{
  "n_kv_head": 6,
  "head_dim": 32,
  "vocab_size": 6486,
  "norm_place": "pre",
  "positions": "rope",
  "rope_base": 500000.0,
  "bias": "qkv",
  "parallel_block": false,
  "init": "uniform",
  "init_std_up": 0.0376,
  "grad_clip": 1.0,
  "schedule": "wsd",
  "decay_shape": "linear",
  "doc_mask": false
}
Each number is 500 + 25 x the weight over its row's rms, rounded and kept within 0 to 999. Layers, rows and columns count from 0. Numbers have three digits each. The size before them is the row's rms in percent of the matrix's.

# down: layer 3 MLP down (transposed), 512x192, rms 0.285, rows 395-416, columns 0-95
# gate: layer 3 MLP gate, 512x192, rms 0.294, rows 396-416, columns 0-95
# up: layer 3 MLP up, 512x192, rms 0.304, rows 396-416, columns 0-95
down395 095:487531509516471451522508504488523470529511530535494520511527506495508514514499522533465500502490491465487518481543509521503542485540525520491481468515512554497462516471541491503489515439456498533495501503517487480512463555494470481520523499524498502478481462526503476468485502496497479493
gate396 101:502522508514520474528468499477458502465502508507532526487526518513483484536521524490462490492495525504483478475506543505507465540465496467503447507519497484516487501476512535571535528497487498497502482484492492514521501427499496478462529493507539476505512496473488450493494429516546522515
up396 099:511469513484491505514527546519510505546489534515528448530470461488513529476511536543510513514527497510453516499500498455489479512518511552476509513514480469521506521505483500484498512573531456531443484523464456491471503542527499481507482490523459507532477481483504550462486528488507514421
down396 101:445509525492519477487506489549474467510473541497475539559486469524486514504504490569464492508507511515497492535533545548496471493506496512505500496502513453505498511511507471497487526531534503596493480526522455491461467477476493501509514513501489512495479548538498509539510518459481500473
gate397 094:490485503555554509556497562528515489450514482516449449493488447493521446494505501483519506508504488514502492520466529469501513477453557482521472507446551494506524505553485544438492471499493474514500480478499531516502505503500516512461466508483468500456498497509538475514471544512472498528
up397 099:476504512490482490511488492492502499513503457520505514517516499492453514484498471524473523484504501478455500459512491562478502502520501529519456499486526484465478486495484495504540541480511521557524487471548513453479555519533495508523498465513456496488526497528472506477558523511538485519
down397 105:475473479478499535533469465453463493487496493533496521467536520448468526494528531483524488522478470479486484472527499489537421506472497520461503508487489514522528507509463495481508505525511509507500497487529463458537514527485451523464496464524549520487494487521456480492492538469464499446
gate398 086:464507537509493523473518467533525476509486521538526518519532500511492491516485504504530592497492478412508497468488504508571516507491515519472489506489486519496504537498506498472537517549476500506518531490453501518489498475478517531502539470473535471528495480515529492492464515516528464523
up398 085:484493531486476512533487472566505452492495452527510544479480516518491504465477503521477497514520489507501539471523525496509533485479512498494488475518445464478503448498467491514539494483549470534477493526465469523488499512533552542493499443492486501504521507516480469527504491525502526486
down398 092:518514490511483507512446437509504545521517532518494492491498507495480492524503510463512508528498484518503478514431509505512533481503527498476534459490504459500471516482494505544465499513493472490469512542470564517495499519480542478518526488499505491456501473462486453523494484499513485494
gate399 094:456528471511482524531495502505499544503459469544471516490466465488455496496476479486530494520474493513476504511507521468484482532439496516504476506476504423515493508485513522494505522511511466506518481508564481528507469521531512532495490512529477514528497454491518511502508464472496496504
up399 099:523562535488523475484519528513491489484513483452437492519485505525516523497493513497501484528498597533512471498498559508499472546488499507514532506542492500518556457516478540544480481537496486548473480496530540504492502509515529527489516506485525488515535456513549492494476525504481516507
down399 100:461465495490510501486487490490478451524525464470487500515556513498563477490517460483508497484521540510563492500479482525486433505547490505498515501532475511495477509501507504541574508488505492518489535510489474496531526457491497464490504500512496473541489482520516494512502480537502566450
gate400 099:506492500495496520507504502486468521503519561522451486488520499532525515437473454501487484494519495510505510486488458502482484491508499543496519496530532507551507472483517458490476487500526448487478527503465495519483517460556499507509449461482482506509511497441493481497572496537509534491
up400 103:523494497502508504517512500511522508522518517498484502502503526500502522500520496524515537507523532516515486510480535475535476541510460465465506483580510524537466484513493542499541557463474503510467496518473506447554478491518478449511498551459466437528511517503534528509516478509465492508
down400 100:463447498505527547522464498455543525522485526527516496504492500505491472521529511494502550513494497512506485509526486469529556499454481469502485521532490500491509554515501496491527493509468504512513532562480467508513468516527507542494510503535493488493497489506489494485492476482475454531
gate401 088:466486458448474513543484512527471509485514521529490558499456495458506493481491518498492437479474520507526465457500482483531482499481473489513461511511470494535484517498495510495458476491529487545480480518521488484504538487538486497496487488471519509519521512529473509505534533526484504484
up401 100:515460501472470494550500468488514470538452501511442511510492443518487483505463508538471494485505480489489511495464504505483479448515480491528494500483467530516521488519511538470515515501476483472505533477487480474478505481503519527487500463452479497517482514507482471518496503527537511518
down401 098:559485489474516485508490491532495525523504554506471484501514526493484471530512520491491518497508533517484511509552550521519494473478483505483492524500470507523492456512479536489530493463530441499471521493527479464476506460491472499485512535436500478492506492502477493457494573511452538516
gate402 093:545492489506406507485467464525499489465496476489463452521514493490467502517555500505493508534434498509500517513529474463506485484486467480462501541500535466527514503509488457503509479477457502497479507529509519452575499537451491522513505459487494508522488526475486523501523483462492480505
up402 100:487533507501466492507503546508502499499500518461515485524508475513491472539474502478484489483487468510477477490561466498504520486471451520470502519507478530496540477508559523493521512475507521523487502510479513485520494499505477552520531490540492498491494479481491504502512497474533498470
down402 094:463475503520500515523504493486481494479550504564483462471508518509553505492528478507554501463483530566508511490460472504513454492522498485489518461500531508539459508487492485509510483467512475503499491500482522539539507465519500504466469572519504503535508497488538504494497500520500456525
gate403 107:479452550497498478515481494453497504489514499520451512497514504421493489470467474520455503506507553509547523455484473469517521520488506466514509527562503497508477518464494462502494516474495481516466522500522554523456463488519507472521505503500473519506491508503514523463487551499527492482
up403 100:492503538508467491495462496489561496534496485459508506439504542494469522511511479523512476485473477490513502545505452498496521508497455508475518477515487494482509482415479514510476508470480487510487504477494544494530526520519508485501521513507498496492512513482531526447455546465568520499
down403 104:474468516517515496518476481489498505459527474512491533468521529501509485511502518509464466521513515486534475463515538481487544538485541515540457452542467526493504461546536495511547518516495522493504552475508497499516539455535447475498476484502488541496498497508523469526520446515517504486
gate404 086:523514484524473507538541500537501494534501536485474510487532542526484507481515466513481534459489483500510517467489489443487466455469494543513538519484509481509470517503499513476507516495513488572491499526491481520504518468497502497492488498517491536497543547486530531531510497537502471459
up404 095:511502523519482478482489475544468496514516529450525485534479494537497484474488490485489510458481463509481474501484506490505498482484501496524488436525535469492492536538498502487513489533486494481512479467483445447483488482526505545506504530516510501480515516550520486503511451523504509517
down404 094:500465517480523519512479523507486487485474515492470521512512480480516522491538508515524552522549531520513553502486466537449499482488512490494532481518498558491539489472505461507478507512484478480477476513569526519524503540489479470476518509468524480518535479491507507489527496502474502537
gate405 095:466446487492505509544511514511522541497540509515462498560475488521467508518466519484470486488480516513483482501463562462525513478488508483478535480456481500493523525503460496488501502503495470500518489502497501536502528484499508524484467545516503480511489524519483504502472548498482507488
up405 106:500504479516523502526512500489513489523439471475470483483505490475478504568483520496510489517528488512505545505473486491514514504499508465582491490524488465500545512492510501513481521499497508479516478488449476553503493473509508455465504510539492521509495503529504487516457562506524459470
down405 100:520481485485538515496499505476471485472469454515481457510506487523512488521490461546525508498513519509491525518467493486489481523488465499534449484543492493503467498469459496534502546466505486454523480535502492489506524479507525478460499515536499493504491466511509565454503485470490508519
gate406 084:475530465498527497527533567493536487511520533507495549494524460502491534530543482484526507499503515467497489493507453479467492543465479506555488541455518514522539508468524490519496517538481519504529519454464490495506520492493529494492494545482533536519540502493535494492497448482520493520
up406 086:512504491514510479504510561474528479498502475482494477485505475527501538526472506492491535490482487536485493482482504502458491547505495480482521534409520465495491495501506463473500507543549487537465495507509481487515504469531458474472489512482450477516489458501465489519465505519502519455
down406 085:521449520507447513522460505492499519496514536523494527492485509494519454510509466500509469462522511522497463553506496455510526492523486544471473525535490528487542501489501531527504463446449492452511502500524489499470434499487508498549492519475512512498452571507474497475490490514534505511
gate407 096:455466514499491504513536461478501545490508539476517509488464554496519536486533494517502470478557513474482501503516496471491518506510521525528452511529477528460484458469478495533532540545530509505492559490463511503490508500494505487464519490506517469479429498519520486518513504487537495523
up407 098:563498466508518517502484510537521542525498476506543469517506502511509500480470516532458531498460463526495500506479516513510486482485502467478506535520486490507461523501511480506522461495477506471533488541489527488468473481510491518539519522526503549537521464443500482470512520492465494515
down407 098:524516510510491524516515497522483484500548515506535511448506443497502489544530517480523492522492551506527477514514505509493478537479500499520486494508498479504520520505481516522504479511508467500491528505463475543505496467514495479520481502549516480494527492458509558526499505537512514521
gate408 107:461470480509470496527490507506461501482540502512526474558503484479474491443532501482509485534493461518527509541521499483547524524520502536536466529512494523549443501504535506495520492527490506517479469481474503497539465546547495530500497485502516478519492470472523489485495498479443510491
up408 110:512465521534484532485460502510483499487520483506530514490509500507519512494552521547549469506509473493529513457512501500520454576491492519515528509493556493503475471473492479502490513489489480498488463519540479454512508579518485520490464491473486495504521492474468481509497481456506489483
down408 106:496501456497530524529478468475470536525512481552479496524466489500524506455555531517499502484502465539452521537488507498528499453524484520514535507469542504492451499457489488513535479501491459457447443515480506535539519500507484512531504517513508485547498471488470454495526494520508460492
gate409 100:524526497457489526523501503512506461477501472528521496490527518535494474542529463532543498515507513444472517519491489480455475484486506473525470515537493480504513468474510517499532549467486471503470516460486525507491504481496526459487480484496459557545481517476486495500508495507499492465
up409 097:500510524498504504445499536471453501516483513476473465497490482482468524466485491508515484495520478479525505464470533485523462492535469532531462516508518509485499510523458525485481448488517508513480501451539472484541533497479512548510491540464502466463512494547447515507504496458525469475
down409 103:526495510451519491485499522527478507519504546521495499492474491509489488500466511521481503503503446525503501509512518484482488502488528473517536468553512499488515446512508520525473497540522469467482485566493457468501512537501531509535498465469516507484470505525489511452472481509447475498
gate410 107:495504499486511482511481537473497506517487516514499523472475517514488508495507529502526551539528506457499526525478528457473528522533500505520546514541499488519500502472440491496477511511495540504539488517498517482516495476478531489491443524452503533521470479470471530512534535465518480450
up410 112:502521531497500511529483482524525514492489471491541460520524487512498426530456514483475510494540478511505472498568506537540489473518500505472522482498502489533545477516500474471531533459545463522493478485504496536464560516497535497499483423546467534511537494515490509489483495560459489507
down410 107:495452477504491482526514458502498521529454516477552463483472501492496530468472519528486563514496502475505457537509490506441515465496466530486496510481480498475490507485464529498487523479516459536510461470498472482513513452538504484526499473493498533482526538476438499478523479476574484509
gate411 106:486489515502481513485477521486472492477533500490523496477499522516489464508511476480476467504544519479498495516551472525537461490490489512501466490536530553486516474496511509520502458479473503453502482472519475455545476500497487486489464463508489474509455498510497510481530488522504477500
up411 102:497573502498479494459498508499491463493493528480504535516548502488514504505505510461459510488499476483510513468514474524508487520453492456552501524548516522479558541549499518493489491526495491537535554492468529482510520488523519550526469485515547471508505518530498525486523481497509524519
down411 102:521440528485522477484511500513520495517495473504505479490484461480472540469546498509515530447498456520435484485498496481464469518515527518505521520521500492471541504541503484459516510500529525527512501512468525501493494475485499472501503457516516475535572468500518497458502497510490534554
gate412 094:489503533498543505486492509507470535486529515504459529526535540531534525516552488526492472438537491515536470493481468503521500454459493503531517548508485462501532510505509499491500449505504503514553468508486513528519515499475505487483485482476491542474497502509474529495452472493517470475
up412 094:518473541529505458503499517494531447509504491496494452495446505491448531504528541496498489503501519474486536499513468498485506473499525468480474498477508531519461488488490505547531526502517479488516518522452457473444564492532513489494535488574518488525477510469525483462504546497474500485
down412 096:485497484488496463434502478513496498525506467488521521477513509534481453504476501475499443499457507466483507495528496490462514482471477561498545513497477510556539469476492525500516467517502528540527480486512500517465543516480484444517472520516471483533531481511466491510438517488508451489
gate413 097:461502470465517555509484428472531488485505536429493528531503487518484457513498531526449505513529504509513506480490520515506513500516518503523505516505490475508495520506481514475484518480504515444515510550457501522463505529485530507517487523480519517466465520539490485494467497485494481480
up413 101:487474548463515512497523506549483515512494460507476504533464511508513569502482491510520524526525526494502471527541510495502502492508482524504518464479474511472540537515496515493493468473486540455535477499531507470483509497531489472490515499512525506518500487533542534533466506525525481478
down413 091:504501495475484513502484501462480474459495489547516533494528512522503504516502458572469549452512490473455506501456497452450498452530479511522481434474540476521466538505475503500521514497481486481526488502499515516539487457546506478480456477520521493559480475472524537482514482498508505509
gate414 118:497497495458464476525468545546487509525478538538511545518460475484541556492471466520512512496542477500470507480523482504510532511498418498508495502519514525530526484501472525499496549539503462493467531504520479486482502550474474454463489563441503519495477503510461489480492503468497511489
up414 116:507516510494460520493497541511495523530495525516519529512456488482521534517472504497551516514533443467497528467470506471552542517461451506505508518517487493529528481496506480520523515508497499491465502511511470509464492547480483450478501533493501493477482501515483502504473511483515494520
down414 091:507552454490427501497489503507468519541485549546512509500483523474482520478469516498513521489561497497487500488493510493510459541503521495464532486483528498523511498479475500457545481488484521496502470480471507476524506490507493492490473472453500482495492451570471534498468528509516491510
gate415 092:506514495497479492473487500526500470505504513489516484553513486480516473506504545497545552480496486503468519500510509494544531489487501508524500506515451478531562542469510523499506510432498513486422482496503475479552460455503529471470468521520518545514523515467503550485483479465498469502
up415 094:507534524511489455495441536504521492514526528541510508509485498518525510499454527486511505509472491525495471450526491470509538524506469516504492506499492455508521495518520534480488522495483503501493492486474463497511455486524485482470488540507538491513520522460510470511525533479533513489
down415 099:476475532493514514504481502493456447493485466458492523479508472544480520484494490501481497486496494518520530526511525501496468491498518520457488464520487537463509504475493477493491510521501527520501545498453502484522514509480475526492491503489498484514446490503494514522495501533498489470
gate416 089:523492485520507541531501501499513525483496489459466493521462482494524531492525480476546515518522478527451496515512512427443532522504508486516476499467540515549495465500491534447505474480531509496476502462522516580513468500513495507534534491475505470490503475515516510483511502491464461461
up416 086:503517507478513504457498484495505490517504492496516527484530476487500467541563513530481495466483500498491477510488480548487524486470505487497499524532493524483494498517540515479471490490509504483477514468529486524498534503490485484481509491509513455512539525518496499486504474449506552543
down416 090:515528504584536505502519513503514527505507541525490504498502521481446538516531494495504527539513539493460492498481472542455500468496478488497512451472500577503492532510516503472494520501512510501477487499467506503527488506493498489472502531473540486484501462490429486478458489508456506497